config.yaml
n_layer: 9
d_model: 640
n_head: 10
n_kv_head: 1
head_dim: 64
d_mlp: 1472
vocab_size: 8742
activation: "swiglu"
norm: "rmsnorm"
norm_place: "pre"
norm_eps: 1e-05
positions: "rope"
rope_base: 10000.0
rope_fraction: 1.0
qk_norm: true
attn_scale: 0.125
bias: "all"
tie_embeddings: false
parallel_block: false
init: "trunc"
init_std_qkv: 0.0205
init_std_o: 0.00484
init_std_up: 0.0205
init_std_down: 0.00319
optimizer: "adamw"
lr: 0.00113
lr_mult_up: 0.909
beta1: 0.9
beta2: 0.99
lr_head: 0.0085
warmup_steps: 348
schedule: "wsd"
decay_fraction: 0.839
decay_shape: "linear"
final_lr_fraction: 0.05
batch_tokens: 262144
seq_len: 1024
doc_mask: true
train_tokens: 1769000000
steps: 6749
dataset: "wikipedia_en"
Each number is 128 + 24 x the weight over its row's rms, rounded and kept within 0 to 255. Layers, rows and columns count from 0. Numbers have three digits each. The size before them is the row's rms in percent of the matrix's.

# layer 4 MLP up, 1472x640, rms 0.0476, rows 396-453, columns 80-159
110:100088118118133098136109070135082094106122147165107114062103131151127141131082087112126135175139101154150108152129163105113139159125131127105132141125097130123138065119151089133129109094153110107147105167132128124121126173131147138108107144
102:128102131161169167141168113146123101137155142137133135133099132142171137080108139131138122132103105120104129129099143119139102163141126153132068143138120111137172109124141126155125138096168114159118120124126128087138145141103103125059111128
103:169142164149133119115085152122123136109155150141131157117089132126151128100172100136137102163148167144130120104135084122147152150156192155156110140154122104135144108140148146108139118102111171109127149107137166134097087145097117134157144087
107:101099164125122113122160115118129093156130166125154122118130127133143084102085095141154133126102150101083149080188124118092088108108129113094132125115194149124143150137122103111139105162118153130155116093122124138126147117143147171117138149
089:127120159119089102107121171128122124101109136127147125105155174107088117182135113097111109166137167130108156094150118157131117103071097132118172112141121123107153163144189130117141151111107139148118137150124149124114118131111143168144125111
096:103093131109134104117132184116138092133133134128128110143124138171149102146130171145163119180122129151073144136141137133142146171093109146145115096082129158127117115106154164138142129123157097124164149146128097163133106138111122169139121165
103:122132133097155116110137138161116141151075079160122100115134164170127098128134128151110115106154145150137146091113125127133115153148123138145087153098126111152104146108123172130141142150163133195114113133123126113114160114115200140150172098
102:129140146094109100106137101131134111130120143091166131116087097137097123133143130138135119128136132153177122169155124152129114091138139140068110132153125101137130155138166121104159111107137150117135141087131152138131137124115108095150134136
091:123124146083131161135099146111125137121118119139079108107146126165142139137141152103083129132141103169108117132134103147110143107133125118122125124115122118176142113081107105103141126140126150144163131153156123126143087109113126086103138098
105:177137142141183118135097163109120141144179128104098124131114137095151113150164121142170172109129112151116115155142158113161101148128119110113109125066141096125129178121159157142125159101110121138198084133117109107113175164144131086132122082
105:102141127103149148074126147118129120071161159120116151143112139120078127103148113097164121124147146147138128131157119137125156091096141120158110084114140084134130111104157110102129095150161152121137164178139092117141091111168136135210126115
090:123100158093128182151109146071137184140111137112133159168119137161158149165078101114130144142152122133160158068143165128113175097107174138154137141146101127113119098132085092146184128124117183104147137131142129162118116135102142127099094167
100:126166095104108120137107176075097117140120168090117150123129152134083141163114148159113168127168155188156107108127131183106138111167127141132121170130128162123118138104172124113118125131111146084147135120140095093136126133069113148135156116
083:162098104110107148119101104135142125086167121175126120155125109126143108096077150137128108134101136178136153112157121124094151101099125143153148117105114118158137155149133156127201115128078103134146078125120117147132170178133124106141140103
104:119139106115159148079138135116117138107187139097095099102130105113103154130106140119165110070152116143128120148087127140153114123140116109089151132172110144138122104100132120144117085106143128135121143156100143108123116133104107106097159154
101:153111104142096149160158133118116089134120127130148129138075088176160141164082131116118189118120125124115117108167097131147093140123125163157121153131140146141095127158149129137145149142125126123132125112155148118152109155141132117132099130
103:059118136121130148164134107107139156129118157100121095109120137122169091113141138131121103143111174173108191142159151161101121134146139124117106114114128140103118115130161143128109111130105107114127090113154151136187169119105094185152104126
097:109153094102150111128133127134164103150150137182136120107091113113138127154108086112106120142192090118172113092128128076110123101130085142096154142081143147153179137155107118151115091123127114140166109044104138128152091136108156129118139139
102:115126143131073151115157132111120136111158078121110124101116118149111080105101109146098138096128134162105157130119115170105154178128117095145130110161130157124129113125123126100102107181186086122156165129124155134110180117110111124113163115
104:104130134152075115106109158168128115083133114087118142136150137132135135086141138120157119126118138118127150132111118134132133128128126169111135129108129173107183148137107144072122065130119098129073168156134141095104118105114093151098130143
105:106132118082145143151095151171152110144107117132110161090138100107080138143179087124155122133119093110147101113143091090084081138107181133169141122164150136169105108159110136152135113121140127100124123184113091123157166101123119173106148160
097:157144109137099096160133109152096116139152158156107166142113148112132156159170122126143140103088145097085123116153117103127138149141105159149128102156130139129115142140143153074148126133168139160142127171136138157149085090149145113140158108
108:151133092151134181102125148113160130137122094121126146095167129121096160119163132131169137128090174114099166121108154092161146110093163136140127149125097109134148124100136118095121125123154144172061117131139148112135127097118140111088153152
101:131108143170123128124103132111140095111113132115112132145161115131162163131139123131085142132123163134139092176076122159154128131092124123175143131118178113122173134175140134129144097167128093113103107126114129101140106114147118160156122156
102:150112139140163137152121110194162112121131121094109113155102156115068123112124177146088120149131128140158113096128075112122078162106134165121123134160131099129159122108114131139121148131117118103158118121129148065159090139121123143110127121
093:181153144113159148151119130118102152166125139177133123094139185122133091131092127163173147111108151135121113150113114148097139128156104139124131170147150151124138122137070118099135119136141147095150156120154094134134113155118123148115114109
093:121148118135141171124159145100107114133149124153109161125141125110145129171129124117133140122141112110093147117197110132125127135104129140108131141136162103161113148122138096177145151100134150155145118060138124168161167170106135133106147097
095:165093115108151099133155173161153101127115154135127128157153151117162157187111170106133156091156116147131117098114149123156154135159150110135117150185134117102105141106159160134127149113103129114144103174109105078130125143089122146126150107
102:142173104139140136135115118146152117104139132127112144110134110158103124142136149107135089137102145054173101104131110144129144142135173116160155124132104118130133128130152098169131092150090106154095129124167128133157142169144108114122128127
100:158136122184143095186101123181120104163182171146129147141148152087118121110132137161087127124054122111149105121164127124124123136143107113090155113146163150157129116116142072106119132127129128114147089125134126097127145168149132162092157141
100:152136166152122159120106135114137123150143148139127147119109129112094136154152091089144087139123147146140152131168142141170114128111121128102125104123131116170136088171124198124120123134100120089144092104116114149125110180081141137126131124
100:136137080100106143130125156117134153103174159107110135146118116173108101121137151144132149156178159148125130122152112118111111123133119134134100129081119095104149143166156100152115147081167114130107096080114129185163135113094165118144168098
102:141112094145117145172163161168076169111094144099133111094144115129142149133145150198085106149134142124121149127121107146143136148156048141126151105144138154170123137112119123157137159129123123138153131130124105110143134090138103162126117136
101:112124139141139117100173118121145118106111141127083133142119121117108148125135069143099146091149101140124109150157166123133118190096133124069110157167158146106093082077173071119127122144126116148181142125130138093108110144118133149146168080
099:096124148116165096121112153083105134115154137144170137120145094105154095102129133131173088132110096128113145136110144116120176147106118105124151180148135164124125100087112101130157115141168090077116110137118135076109163091104130127127130108
098:133124129168117096156090121122081125142175106125093085136117140136123127129091160122129146125113107130133076117155144143143129124144082123130172157105146108155117146146111138084138139109140139154076108126091121094159155124087145120156096118
104:117113112123144159106132122090164138097122133191142098143129111130152140142112076180118150090148098136133094152129116118153125097159116112150109126125075134141119079136134147121154124132163084169105128120155152118140139131127142134132133087
094:167146112091119138143129117139169125103134124122081116130132176125118122139150169107170136158122166126124140095150112129117132103100094152142111092132107161159138128127118119102123123120136104119142104156088133165162153130128108180133119138
089:159104131123137075128155106140118112121098118126162142126088135155110137122105127127146117154132149139144125134127154162131168116136131138150150155115150125130159148149115120162097124115099126112077118118150137142125139102124109127121165142
101:131132133119164172138157129085121111130142094123120142090109143136134136146114123149082097118109112139085113100100115108129118111170143106146115141096117094092139145133103146145157143133152136164107135103114133183149126121153114087165131112
105:148109126154145146073115135122127106151146167171115146136132164136174094145121122119084118094160133103139123144157111165124138101156099120095136134109153129138108116136126132119132112131118138128078118116134118133116155154095131117164088142
102:101155125121159119118110126152122127122130094156181141154160130117128162133115134142128141105129102162130138157153149122106134136129073125127130144146108118073110120119117063167137140111183156108144123144139127132159141100102071119120111152
102:116169169140166161135158094132136165117110168120107108130157153150157078142123098081109152148153148171100155102121139177118134125159154084122079128139136111140140138108104155147106119095102110173174088109149122134160107122131127093120140086
099:146122158132077101119146134129088100135134123109110149144136119126093151124141124104189118093121121104141137152155140153073100123125176123143095108127106101126117106137117143094124100166141119155112112109160136108184092114153103121117114125
101:096121103091111141107126172126119175138113130179121104144188129209111141165129107114108161111130091119176142146137111162133148112133134139101147108141148108168122136114158196110140142102148112128123124126149102141133127151120123142077118117
095:152119155076120149094177085133163119145116201132113143131128177141117106133088141125133104153109152150102141148131128124127120134133159089141136139179107134140115133162101139126138119117150195136131134097132147121107126172127119116121135124
102:124079112114126088109130163100116169119115108096149137108099145080115089131124084125099126111134154105137145134127111132115126123130118137142141164131111147119102075139159109129151130125135147093107144130139169116114161084110161130121143125
102:126145093142094135101125187106156096157145135096101136113130165146135120101118162140166132161143120087182138116130139122145142134128092102173072076122137169160116118102120135154125119141108112143125171152109172139124140104105163119146087112
096:101150117080156123113094141108134129112135120083169167154157096103135110109123131134110093149149112077142096099125085175128143157144120120136118168124111092123110107132123099156113120090119145106105178117120118077160147089143097167159115123
091:151151130152153081091097159149153151152109120129118129112125107178116152122120125146098107148127129147141110130119146087115114139089133148169116111092129142142143186119133109186140141145104138121104130150148137150126137148093095106141189133
096:079115138107131148104168140168113082102169131145112103109087127132164118154142156108147180119114099084131121151100142100148097131124168107090146154153124119130163105122150106147152131095153151125111152122126135142117132155146162094144149126
100:092114095135148144191101160176117156149147123109099139127180119123144146137120125100160116168108130127150143135127115136134152126124087093138088150129112152130110127143135133112135125112128147133144068132131102081113145145130156163134112151
104:096153118125181139125120137125123142125099123158161147134137163120131137152123112153118148095115167134157117091130155107127118109181072070123112117133132140113112134103098095158098145095116140119112113129127111103114140122107158110100135122
101:083148118140105164139093134145105134111138111086137119110124126070183117131082113142122111130123098160083118099107124111182093124147131101111124122098111055118205122149127162129127136118154164133151122144074119123135117128158129123098134148
096:136116103143085146155124100127128127127121068126097113124118115153100117085141119120128144129135135146117170100083135114134148132156112170118117117111098117146081110132145120185100095128121133134161094107132146100109156145116160124111119083
097:152137117139145105084128144133143167142156134130144128120107124152123101104127150111152117149106098125108112130100118097126137141131121114130158170125127114111129102195099096098120148122140139148094104122122141082130130146133140100149137110
101:083128152090129097132154112157151127121111097144121149139129134126148192124093158129103143136168067169154128096173133162150162086118161111140136118146150106130122174140133131103144122140100111156154091072145158163138108139137142139117117109
108:149110108124115079126110155143114084133125154135108112122134163134114118138136129138118124176110123152131130157085142144110132104180097134142080172117122150100112125113165128145142100113130144096139148133108135134163140109161132127084129151
# layer 4 MLP down (transposed), 1472x640, rms 0.0486, rows 396-453, columns 80-159
108:109114124111162139104136147131083121127130152138149146113090115153136101110080101133143162158177115147139164204126130137145152150143102084154099144106100156114159142121141105200156114134127128123126055170179102123115126133175179158083131151
098:144096147090090083146155138151120100182126085100147145105105146094126143147116112134103157116123127103133152121127140145101152116093132161135167151090115139163140117168132094137173095129111159097135129125130098112142123126153168135103102119
102:138153137145158148128094114135071153120128109143160124127117146101144086166147087124149111102149099073147120116116153147138147134120146112144142113140104124102134132140099148112138160138154127124119142114121157118172127146137115090112140150
106:126136092126129140151139112083124121128143127104141084174169126110120137160110108113095136138153093096140155087118131154132158146110168108171145158162150147130144169113141124066119119155145150121134142135112107088128137132111084131148142112
088:136155089123128081141164119133101136134124133130117154149090114161198133043121151135151146140109102126136069143106113097114154121138172139154077110099115130128131113120084173090117114139118143128109153147131116137100109130092126078130107164
096:110134099140145117109137139108139134135151145118174146114170105133161127155149122108179076102148106095108117149113106146156096075140134100139158129176143109170138122124124111127100135136098108164116145146109092154122163094146115089153116155
104:129110107121112123108088125118165120120137120107157153096082128149116147160181141128136136143127144165106143181081121065128084112149097141134100113167069117133095118141102091141162128111130142146138117139128121128127103149144101097144090145
103:118151173144138114114119113105118170176111143098106138115161137134139141144126135143114175142137116108120199166164138141171130134164113137114088114140118144117143132204169156137053098145138120158120114131147126108145102065136127040145094115
092:096095141150142090154110179086102144117097155161143127114132175149155152123142089114154156145182143141122119120093153109125104128064129170133101143121137109106121177146130101139122132132124110165143094111132117117095130152154081117132150123
103:134128148180105158149137120142149151143134144116163087141126124108132135135164102097152110120152151144120168129109149170133082134167137117140146147172104129113149152125161134172142108125137139144134141120137116146151155122096093086150085094
102:136165104124119157136118159108118092134128137098131086145127140124145117094135153149148107149076155150132113081131120107152187128126127078111116105100106109133086111139130120109103117092149151172121128095175160119122119160161113126102136144
091:102097169141141118138111138121153127128108106111133132118119109114143156131120123125120150133107156081103155123146152147090124086101082135132109137140134073125107120112092163104139104118157098154188158121121133097139111117120105090130118098
101:104123135074149167145103144151162191156146130115150099099141139137166097148145156149083120114107130081164088119127106167118113142150147129137134133096089117128143127132118117059136161095113100069126131154122096102137164139124097155157183093
082:114132159131124109146098185171138133146099090116136159116161151082101131143106146081106158093103142093097130111124177192126101140161141162129127121111148167142125130146127090110195101121098126138155124149122094117127097132151186122113116099
104:139109160150155099174154134098100118131085106135139138132066126127130110152156118131119091140159104092128108120090098136142073140116185114137154153157137136138121155128135142131094080133151107104143155097141128091109116096078149087122086152
099:140161150117148141122105091126107148067126103086136155085148108160129115147161143183138098152145103131110152102149142124192108152133104167108143148140128123186124120121102125150101127109188130108124134092103142126158128135131141153079122140
102:123112144133091153147130129075118122147103143133080152131135152106131102086156137129111132151128145156118162125179135130145141085133139146143133101134135158098112158107158188157138131091154116135167121117141100084150149124133101139119109139
097:163121118185110146102129171128093120161116103093141138085127129129114079116126111164116113168157099077129144137173110153103179108131136139150127169114104125117155130126143128114176111132119140103141144137130116085109143146163101085121109141
102:094133129188121115125101135131100108135094115123147148128165129096139142150126095113125125107121135118122173139152088121092105171165101171137111166141127113119143139129146113095102139136108124079144150154149104144091120131118157076116135078
105:116128116126131145143129133137118128155147126129097099082118114154143115105116143135126096146119121117148100109151135123120135087123137119133148126145138161093191083120117127141143142136129116131116118162098138160108140149129111144157144146
104:141120116092113127118126146107110118158107109128129154140151086168132095152118131125169135129115158148151079144129146123112085147139144121141183096147131117142118097132139118121216122092125120150137071153158149126109117175150161119117111104
098:142148129128084125143131155128101163120134149144113139145097129144148107164124131136191116137105123111106119113131115112128141131117156116130165121056150120136114124119087135095134090134127144160122135133144118166146143166131120123095126121
106:164140110111129147123155136116143145154121084125107096112121116119136138126163090132171114141142148141145156110083112139186142142134174126096146150104114160099125146163062119168174126133156151142089098111124128135123090149125148117143117131
099:121141160136117135111104167121142098133147179129125102125174092193155120148148156161147097128154120138112131145101160137128111115138122112155123151146062144151133152120135103102127095121201125135132085138104157122138152141162135142106112134
102:137111140156139176127136124135064130170121114144121105134109151158149067130121153128114108174139104134140120166116106134076124125075104144118129117120060164158141145112098132158146105111126148130177154122121136101098126131148160149147130145
099:088103112128128132135147078108151110061098138127094163155120110168111144117096117107137098092131117167134096143157158096140123117095142126133129103127121102129112100122197166120143131103122120094156132125113157109148079079114128110170089114
092:113136106133162104097124136122129144143107158111133124131156132121130146118094111128108149132116106143099141133142115121153109126123123155151137118119140130162101133117115108127169106151142156129138103134139111108126102119128134124132095086
092:110169089077142146123109143109131082152124151131107117101122106165143154097139113143173113172151140141129123145118123147115158145135114143173170129148162099106078120133157181114152112107096123073108129160121139146108139158133130103165101128
102:123126129138137159146107143141123148171119183113126098139172115142094125157158112086132122131103177120140150118153149143123117122130143109145140140150121104123196145113109130136140127121098105115142130167150125134136164106102128116128119096
099:117137156136124142158172074096123146090135135160139143181091161106125132102118118174079120070150093124119177118129131094117082156131122093105111127135144093126126101116098114129116111160115132126150125088109113135119149128123149117135113132
101:088166115135120156188148098150104181140113141092144120156158125146131134165102123160113132129111120067158090123140135151106123136120087101101121133115129159119116149075107135117120143139133113109112138143087158153107150140150091123109023066
100:091114130147113100124100122146097119076147141162137155127101138121133140113144124123130096117140141109105107144127121133108122135118098105083104088071138114143140125125067179160168153116147105108125122128162087125112111118126146133132059146
094:120124088111115152131148082080106147129121119113105158139152110138141086136125155116146114128131136095119114147151146143119136161142156158149138127113129143118183099114122092130255120090181091081148106115141132125167131101150114102144161104
101:135113162141075150126101136105166158128118147124120164135158094132131179126126195108093152109124140108131141127187110149134124138131124132135088178174104147137137110130125156151081136110127124098104126147126140154110130153094081152122110148
092:151138170134114148163119101127151113116104131109127135128142120175094150185151106130145148113160135106142095107162061105135119097092183136107135087070152134146090168142143111120083094147127150086124120104145140137127140184145116138120151161
099:122096133148146077153160165111121119126108157118124075124164138150134180115092117105138097112124159127138087124105129175111126138105137103169130143131133093121108110115125110111133141142146142196096156152133139102083135130094106162129134130
102:143130132129140136135147122151139111146122120119133159158124102154092151093084118131095117108130141167124127121143147147118125130149129106141142150142127122162085142134131108148169143140140123114121159158162164097164128128133109109101130141
095:116093100163172125163099142108103158106144142126104136104172133126133130127099145097160112127109108135133123145127111138138102164081162169161138143102137122130173136119123072123101137116118091106164157110153132126144135091134089115120150148
094:166109093068087143115102112128144116165148101173152115133121090099132093117133102113154080156113146141155159126100112100145147156097140137167106097156145092114110153107105113135141115145141121110114162163151136167098132154149150118108146088
099:112139129145137105061075132159163158095128109069105100149134109083137136140114178164145085113073116135142133113120129083137127143111134144113143148101163156137140142089106126154192124127107139130134152138155146090133149077092152102154160134
106:142104130111128190118162146117140124072157141141092095125123124125139139142131096135121102122137117144151161165107121152113118154188142116180173156110136107134155110121155108155126144126111129160135128166103124103115074149148143111127141068
103:118139132137159164123125139137121115149129142148143147102144155151099105138138139134121128109104113138165104111114161169189089164108108113163106129130090129100111094104091107103190117133149139132159112090118134132076143128138128101092118132
101:097125119113132133102137133104154134078129160122138166143084144165097131169135102126098110139137146115139125120132104109164108123131090155141149093167126106132096121145139135118091109152121111100128132114106154154148127126116116097113148132
100:157123111108088089117104152125155135123127087165108110126078124139133103149117130141085112126138152152097109094128122164082135116121152102098131166176110089131119148161152072132130127141166154119151094151142145154131140123119102140149115122
102:145124077146121139104130107111169107127120146120132166153149181159128114096146105131127101107150103154137100151159150090139139153134179151137171197116111133077078134162110104091146145094118127123141178093135105122118107115150149123151123144
096:130123115136112101163112123116139085158138131086113132119160128159139126128166120131107127153139140143148081144103119115131108152166120098163141143155156158152134141112146160105109192099148110101147140170127093116162109081138131155123156112
103:135099120108133091130151109162180106116138129124110114083152149110144136138149117151093138128130144138154131125131154097137092127100128105086137110172129111156131136138117171158094151147145121146100101148132139109135152114123129129125143129
105:083166137150156123117108164168130127178122080121120145115139116161075109109123127141142115085150117152150146096127134152118136149129100125129153109101154139154122081125163111165198116114152085150129133122166094136129078171141151136092092113
098:124183139100120163108086150128104125081112128090181152126128150091101082156131100138131101113144119110119145125115165115115103108136164115098123126153101107132156138122113115136115133098093171098110105120086129147103117122114155125139119162
096:127128127103131146151086128155117113174131139110196114084101115143129116140166142147151125123075120070124144087134163117129158103094138123117130131123138146136151122152136133119175142145124119125182164117131100108098156183110121116138189130
098:104105081149113154150129113118125114140093135051149100132123119124102105158122123088124124116126131122150085126128119101137112171119142132152119108090129089119124150112131127127096182147099122168127176129126109111147132170130142138095129143
100:133147138094132147131126117161111108132123097122134185116161126105138111102114139120158140150104145092152137154163119117104119123106088118099135126121132142139139089143121114111179118087126139155115114134126082100134105090152128168116145170
095:110152117144134116144119150140097142122141109140150135169104131105135151147126141116150152114158105099128134105088124112157134123116104149097151129143143108146165119153135085157000128114138179129128128120137098132138143140102132111126132131
101:119111115147114140135140168091126111095111159131082097099165145132122107133130124098086140109150149122103128157119129141109125098076081138122113090117098130103103129116201168172140158134115113162135114141090137131103140113143081104096106141
096:138124141133092114166146128097123151094156149101147129144124109168107086135115103116142127094097131109105148172087155104184121097118156110106123114137129128127126140135119120111098102144177138135148128152140125146164140151112129158193103135
098:135121156124140155186090118086116115136098149113099124104171143100109125117148118150140167133110125146113136095153128116160129133137123174097114155119170147157144164130152130114096133151137131140142180120116143120187108120128181161091109147
103:108123125137091139136153139106099118140112117100118145115131082137075166106135186123119113140155127135127135163123172160129131161148139137131200106109112132113110149125140086153138125132132074116117160111135117153145109148141123135130118168
109:132134108150125118136141142121136101136128130133099116103153162122126115113143130131145141142126134169137127165103135119145144119133100124133118160161153142138134168105162089185115164115123117130146130146145121139152130105121111096075119117
# layer 4 MLP gate, 1472x640, rms 0.0486, rows 397-453, columns 80-159
098:159132130129137131152154115119133109098088098137121095123101153146105104110167086078147158135113132135155118088160124149124122139106085089124123085109113122162147123122172132157131169149115118117137136130088103169108146154202106150185099150
108:121090128104104123136110114126110132139101130128131148082153159138126105109131098137129121144159162149090137102040133140136109160132119122107135145130108094104092119119138131137150085133147130111147136171125173133121121106156156155136147109
116:129143122172103153124161093113116083144094152143126103105125114128088149149118079106131085123143133139153155110089151128100122149120146118141100124179152174141128115158153137123151100117144158130142105133123144129124107128152144131148179119
104:147099150085140137113127163110140095139153139154116133099155152109107125225137141134106142140164160176112120124124117110150080146113079107106135158145113116088134114108153100132161151115147134137124135174101128112111102150125112183108137132
088:129112136147152096126106134129101100099125161148139101151105146121145136117108157159142179110170148146153130154144130113164147143138153119148096157126107123123124108134139135148122117160136131142103136104150143150141101154111166118147076122
105:167148124084128120102156146117121108136112150113124127167121073138124123139155158130139129163143134174110145107125214117080099124160075128120071107128138161127091095135122137141136092123134121138081099142086128120082127131143131150090122126
109:091125158118138126115171158155144109116101153119104127143136115133127110089163102137119143147129115143143179096132102130134139104183113127095126150140147062098083136115169137159109130101114132165140138127106119123168147146137125130126100115
091:117123144124116139065085134112121111115135107125132130104162159111119159119122095120143111114123110132180123129082114082164122147144105113133152129149125136162103119156106174070141171176173126124121163131175101137163159144131135144136134143
103:136125156089131133122115175092107159172130152144183161145075142157127147127128122096080137107123135153147115096099161149119095126115122098135139117169167093083136129119112182132116136171109140150093131085139096093147134128158113119145090160
100:138140110136166092115123134104100098153146123125128176097147162125136141094111117142123115135118146096143124088139174100166155148109124128183096138128161136099076114134133150134118113107197117137084144107088128126142081125117170174148108096
094:121123117125129117102093120125103117138086165147128140145122174110106147155115119134115087066152112164154099135113132108114128163152125122131145104122143170110125139138111115128126163096123179092143106117138123148119117131180163123121119180
097:149102133142168119129148125134136123139125202158109109129164168129123130097106114136176126111099182092098125116128176143088140139088117097142108159140149117120111126138159118133084133126162198118170128203139118080134127114124108077144064153
080:127072116109143096117116105096092139123104154147165162095143102139109120137115112126173127141140140190145150150126158122141146154097129101138145139120116080123117148129149128145138120120209119056150097134135154170137156135148122140099136137
102:117130167163111142143114136149113119151160115126118112156127147119101142115083135140114101153115130155111138116147138159146109142093119143166082124162136117118137124165123117154107090181149135118125143118152137115089081081130143119105140120
102:089110119093157097142176147113118138171137112153118124124160117120141164112175133122161140097162126095111134107134159139129133118133104134132113176104092118130194159106134115163132060123131150158126103137126125097130098123159130132106128097
101:131158115110071130105139130139101130118131128183182127140094155157118137116144104074105084123125141119122125154163144163114145144139122149039118126150110115098126169143117151133139112165127089109157136154142100101142130128154151169095152114
096:140118105158132138123159124137150111110074152162154141170147186107151132096102125102117121122107135107128108134172154079114152167125136120096122142148152081181113152130146158098142109156157117108119089119118112140142122105171080152145135121
106:148093165128148120074102145116154125156126110147127125113118105117143118135150156117125113085145109125126169129150140133104140153111144110132110132135104088132047164138128156121107096135117139131101124118140100135193116130141128134125123143
102:130132161121133125100137149162112168142071121123148149128100115123093146138082121149138149089143112124196117153151138162103137144132145106149119115117112129143124090110104197132104195085127089131147156139102139145129129122147122127137104157
100:132099138142127099103142117082158087121071094109103137132173187104117126176132131109172069178081121141128130137126138127144161135112149187115141164104144075125106148154122118113118149103108159078161133127104116153172140142146134113100149119
099:166130133128117127143102069107131120181128145145150094155151148108118175158129167131142134100151115121130109137130128148140158113105101103113147119112122116131128151121185124145132116132112102113144108121124097082143109154109147166118178115
093:174144141153151125123142069100109178102108122126157110129151139113143135147114133101172139137186161159132119195142094149118124115146097136114120182123133113127125114099110124126129083152129183116163128110117154125119172108087110174112108102
102:089126107154134089101109143135071168141150111139168088147143157097069069130132139133120096160171139121140135166122142135132136172137115100099145135127154104111069126133151174121128144127155113100158140101098118168112134087146145117118135097
106:151128148159149132126138128142138165120126152156111108108165116135166100116075146129143156159157162141102134142133079131125075121111122129151081149093112134139139156145106096141119167122101124111152105150127109085139147153149083083124141113
095:153109082138127151123129120124154101154149163117133157128139164121120135116143107111165116123119117125140145125116130102126115138077122076123145116106171114109098112125201116098106118131147170128078160095069102119140137118102094160139120169
092:132104119130142097150148107140147125167105144137122194111138087132136176116135144141140150108137115177196140105119098142158171174076134116109144163165147138105102144140126093137130075143120113135149152196144121135095137135129117121106098126
076:131113191134143154119130085083134127130137097122189181119171138109132108145200083117150142164138145138161081155135094166112109166101101154117131115110123082141176120111155121094137079149160169098095091137140136113121110120155180129146093178
098:133142130142139123117093112121103159155088140119132120169111100087112153110158135110107164151104160121100166109119177157135170118128108131143118161144138147082104141162092125129098134128145135132108144087112168130148127084134145158084142097
100:152153126138152117134151130134119104103100142186126129152106118152129162114118120123102146142144139151144156144123130116153108125149113146110099114140173171100090188105118146139153120119157149124121118123135128117134157106156162104155140079
098:155142091137081116140138090103163151170144138134132108109169121107162137100106134135155127135104119116106144154086131185114153123113151105159077172125142137131121108159125118089130081125139153145106083090125168114163097107101162151153136142
097:084145137141126165076139090157129108098135095150139107114107103168139125105117145161118140151120174131141099116170088156144104099113108086145167139131105153129155141086146144113132137154109135125093141110107159120119138152120159113096135133
107:150117121126138181131141112126132088107100147131132110138071121158127137139138154129160149158149124195120136159129108139118054104102106145140107139158094091193133093134109095124139137079151092146082105165102097130113115177147096110119140120
101:118120147147104162148091122055114131146119146111112115100145137125122125152168132146151140121125138143158161151122098108174140100142148114131132131131124099118127095136141119144120099157115068116143154099111072153135128142090133131119156179
112:128129156127076110136088101113147127117105155120101135129125137112116132199115163134113166142158152111133087133118104092171119109104183160084160086074145128152108169127118159100100150126122118085073125088144113152138102161157116117078123167
100:177154088151112094104140124159122153141123133133150136108135114162109134173131123109116147145147148113108111133100157149177113153158129101134138123113140168141136129132155147142119113097117118136110090113131118110103156184154149165147116156
104:126137156153129130109089139080091147136120141124103077131187114147140137172134132146068134096182131133142091171106139095101146123136127119149124145157118129136123117110172113101110070148138121113142137125123090102100117154131134116166136145
097:132157152125161120145111116084101137127152108145096156129113111136148108123120103117166107118142126077116153140126110151114179168112064101111119107112122113133094097136107130122139129121130119094145159097180106102150104135155162155133127134
087:121133141112091126088142104059079119108131086144122127143148109130136120123174096096123127149145132114089122132115099127139124185136121101107112143160109109119079117132119103114124111088151153090162131135120119121116080152140137095143094161
090:129083134134144142140166116097086110142107147164141166130120136145111110149136093110127135154119116158127088116117140143131127145134103119108113112117071092107132132099077142147144106107149122090110103131107141134151119125151151145110108144
111:142114129142103117114092120133102168118128123164104160133101167151127119155120103124070115094143135130161119145141135124119097155099137132127136115105164151120108166109109107105135139126094156149126129107148116115120161088150154107152125122
105:168139182125111129163111082129119134121163113095186163126095131177137079167117086121107156172152114072152113166126066079148119143126131131136155142133133116124110164137111117112097115150154103123106152104113110096109104129132141147114120142
104:085139155102141137100155140106162083124141136153182181124115102087134128155116086124149137127199152146141146155140158134144139145163103122114101094137080155106065105168144112147119086150157151128128122135103115119111133108152155117094118142
104:146108153109129110121092127129122121171111124140131094101109142133124148139129129149112124129125107166120142093109120111109122187104140161154092145090114122138127112134146127169149138108083134128111155127129145187111082138052098134142133119
105:141102155081081101086072127121111113124149139146126112122111096132157134155167127161133114166162096140148108130135138119158153131142108125120121132108121137128097132117083140158137160123121134127115090142121139128152163138131161155101111133
098:132094131113068092114190136126099132101113138097120163124126102172162129161094108128154138096145122134153135130108162065127096142126122093099105122158122137112148120121124108129168137116113150122155121168140149129135146163126127142138138124
100:112118123146101111111130087117118100088163141100147113102152167152125125104138144138135136146178126127153119135130156122139084149131149123135094108142155123179133177147111093121131113130117145108173152141084130082169143094103116128171136141
102:155114117165119098129114116157110116121124148099163195091120108160146106143133098148111150132113120122115131120147098166131140151135141130129182167139142122099110135129110118111132171084117129116145121163131125173156172130138124151110134140
098:127119143161147124145114127164141147101119103103150158157135179127119107174096134096120155115112180157172111124115112116152101122102122120106125119135160135119119137165118130109127139117111174142128131114105120151147062148109136102132140184
091:133147169141153113091139141068135128108073116084169127146143169170132159141167102142149153102123159118137112165120140128111137158151098121116114141095120105135123168116084159193126108131134159107093123104118146148125121103138135108114133128
102:132165102142117131146091139152088146145134148154084141139142135104147110149182117121131195125116179130142155114132124132110154151123116127106124139177141125167114118105137141136128143119118151127155106130150100139159109137101152112151153096
102:132146167119144116093138143110129103137143146175133130103120124159133147146127112120100148132172112147135110132093137148099155145169109115088105177146159136088114113131106121103136098150124155129115140136140116118082116147127162069125135123
104:146122099131112109112131114152167126095107149123105183091143185117148133127126130104135116133127135128134101146132114090146142110138109093113131152138140151131152144140141096128144151115153121052132111157095142111109146134092161143129117168
099:159110189136105124071109097107131107119144131083174147129150088146108144140125127126149135108165111151142122169087079152108169145186123139166148156143115157117103078124132112183129078140113126151096100110108121135115098133124138147146149152
101:159090130125128154145125119156125130108096110120163130124095117118118108165126193114101121160117134147118133146075129125140144120161096133153113184103151124118116130126168127152133091097108097136131122112094113133135144127103144162137116137
095:111176143127146124133156153132121130082102174107121113177139172084124128120119125121163184136127175148191129089129130147086111123146142124113119112102154116142166092130141087133173137115118095101151105156132145124156130119114125126070112119
102:139157140135134107123133112130137117071072113147133134160112086145168145155128147121162141127143127173138135118165072153117125126140092148128127118132102129132091144115135116152129129152133122116136152078130127090143146163157103125154097149
112:124117203123138109125133113108154148138138144121145111112118134143091127129129144121146133134152123125130111114145111135146121143122123109159127112115137108150114145160147099156107166158137150133115115069104159102135097128123088125143148148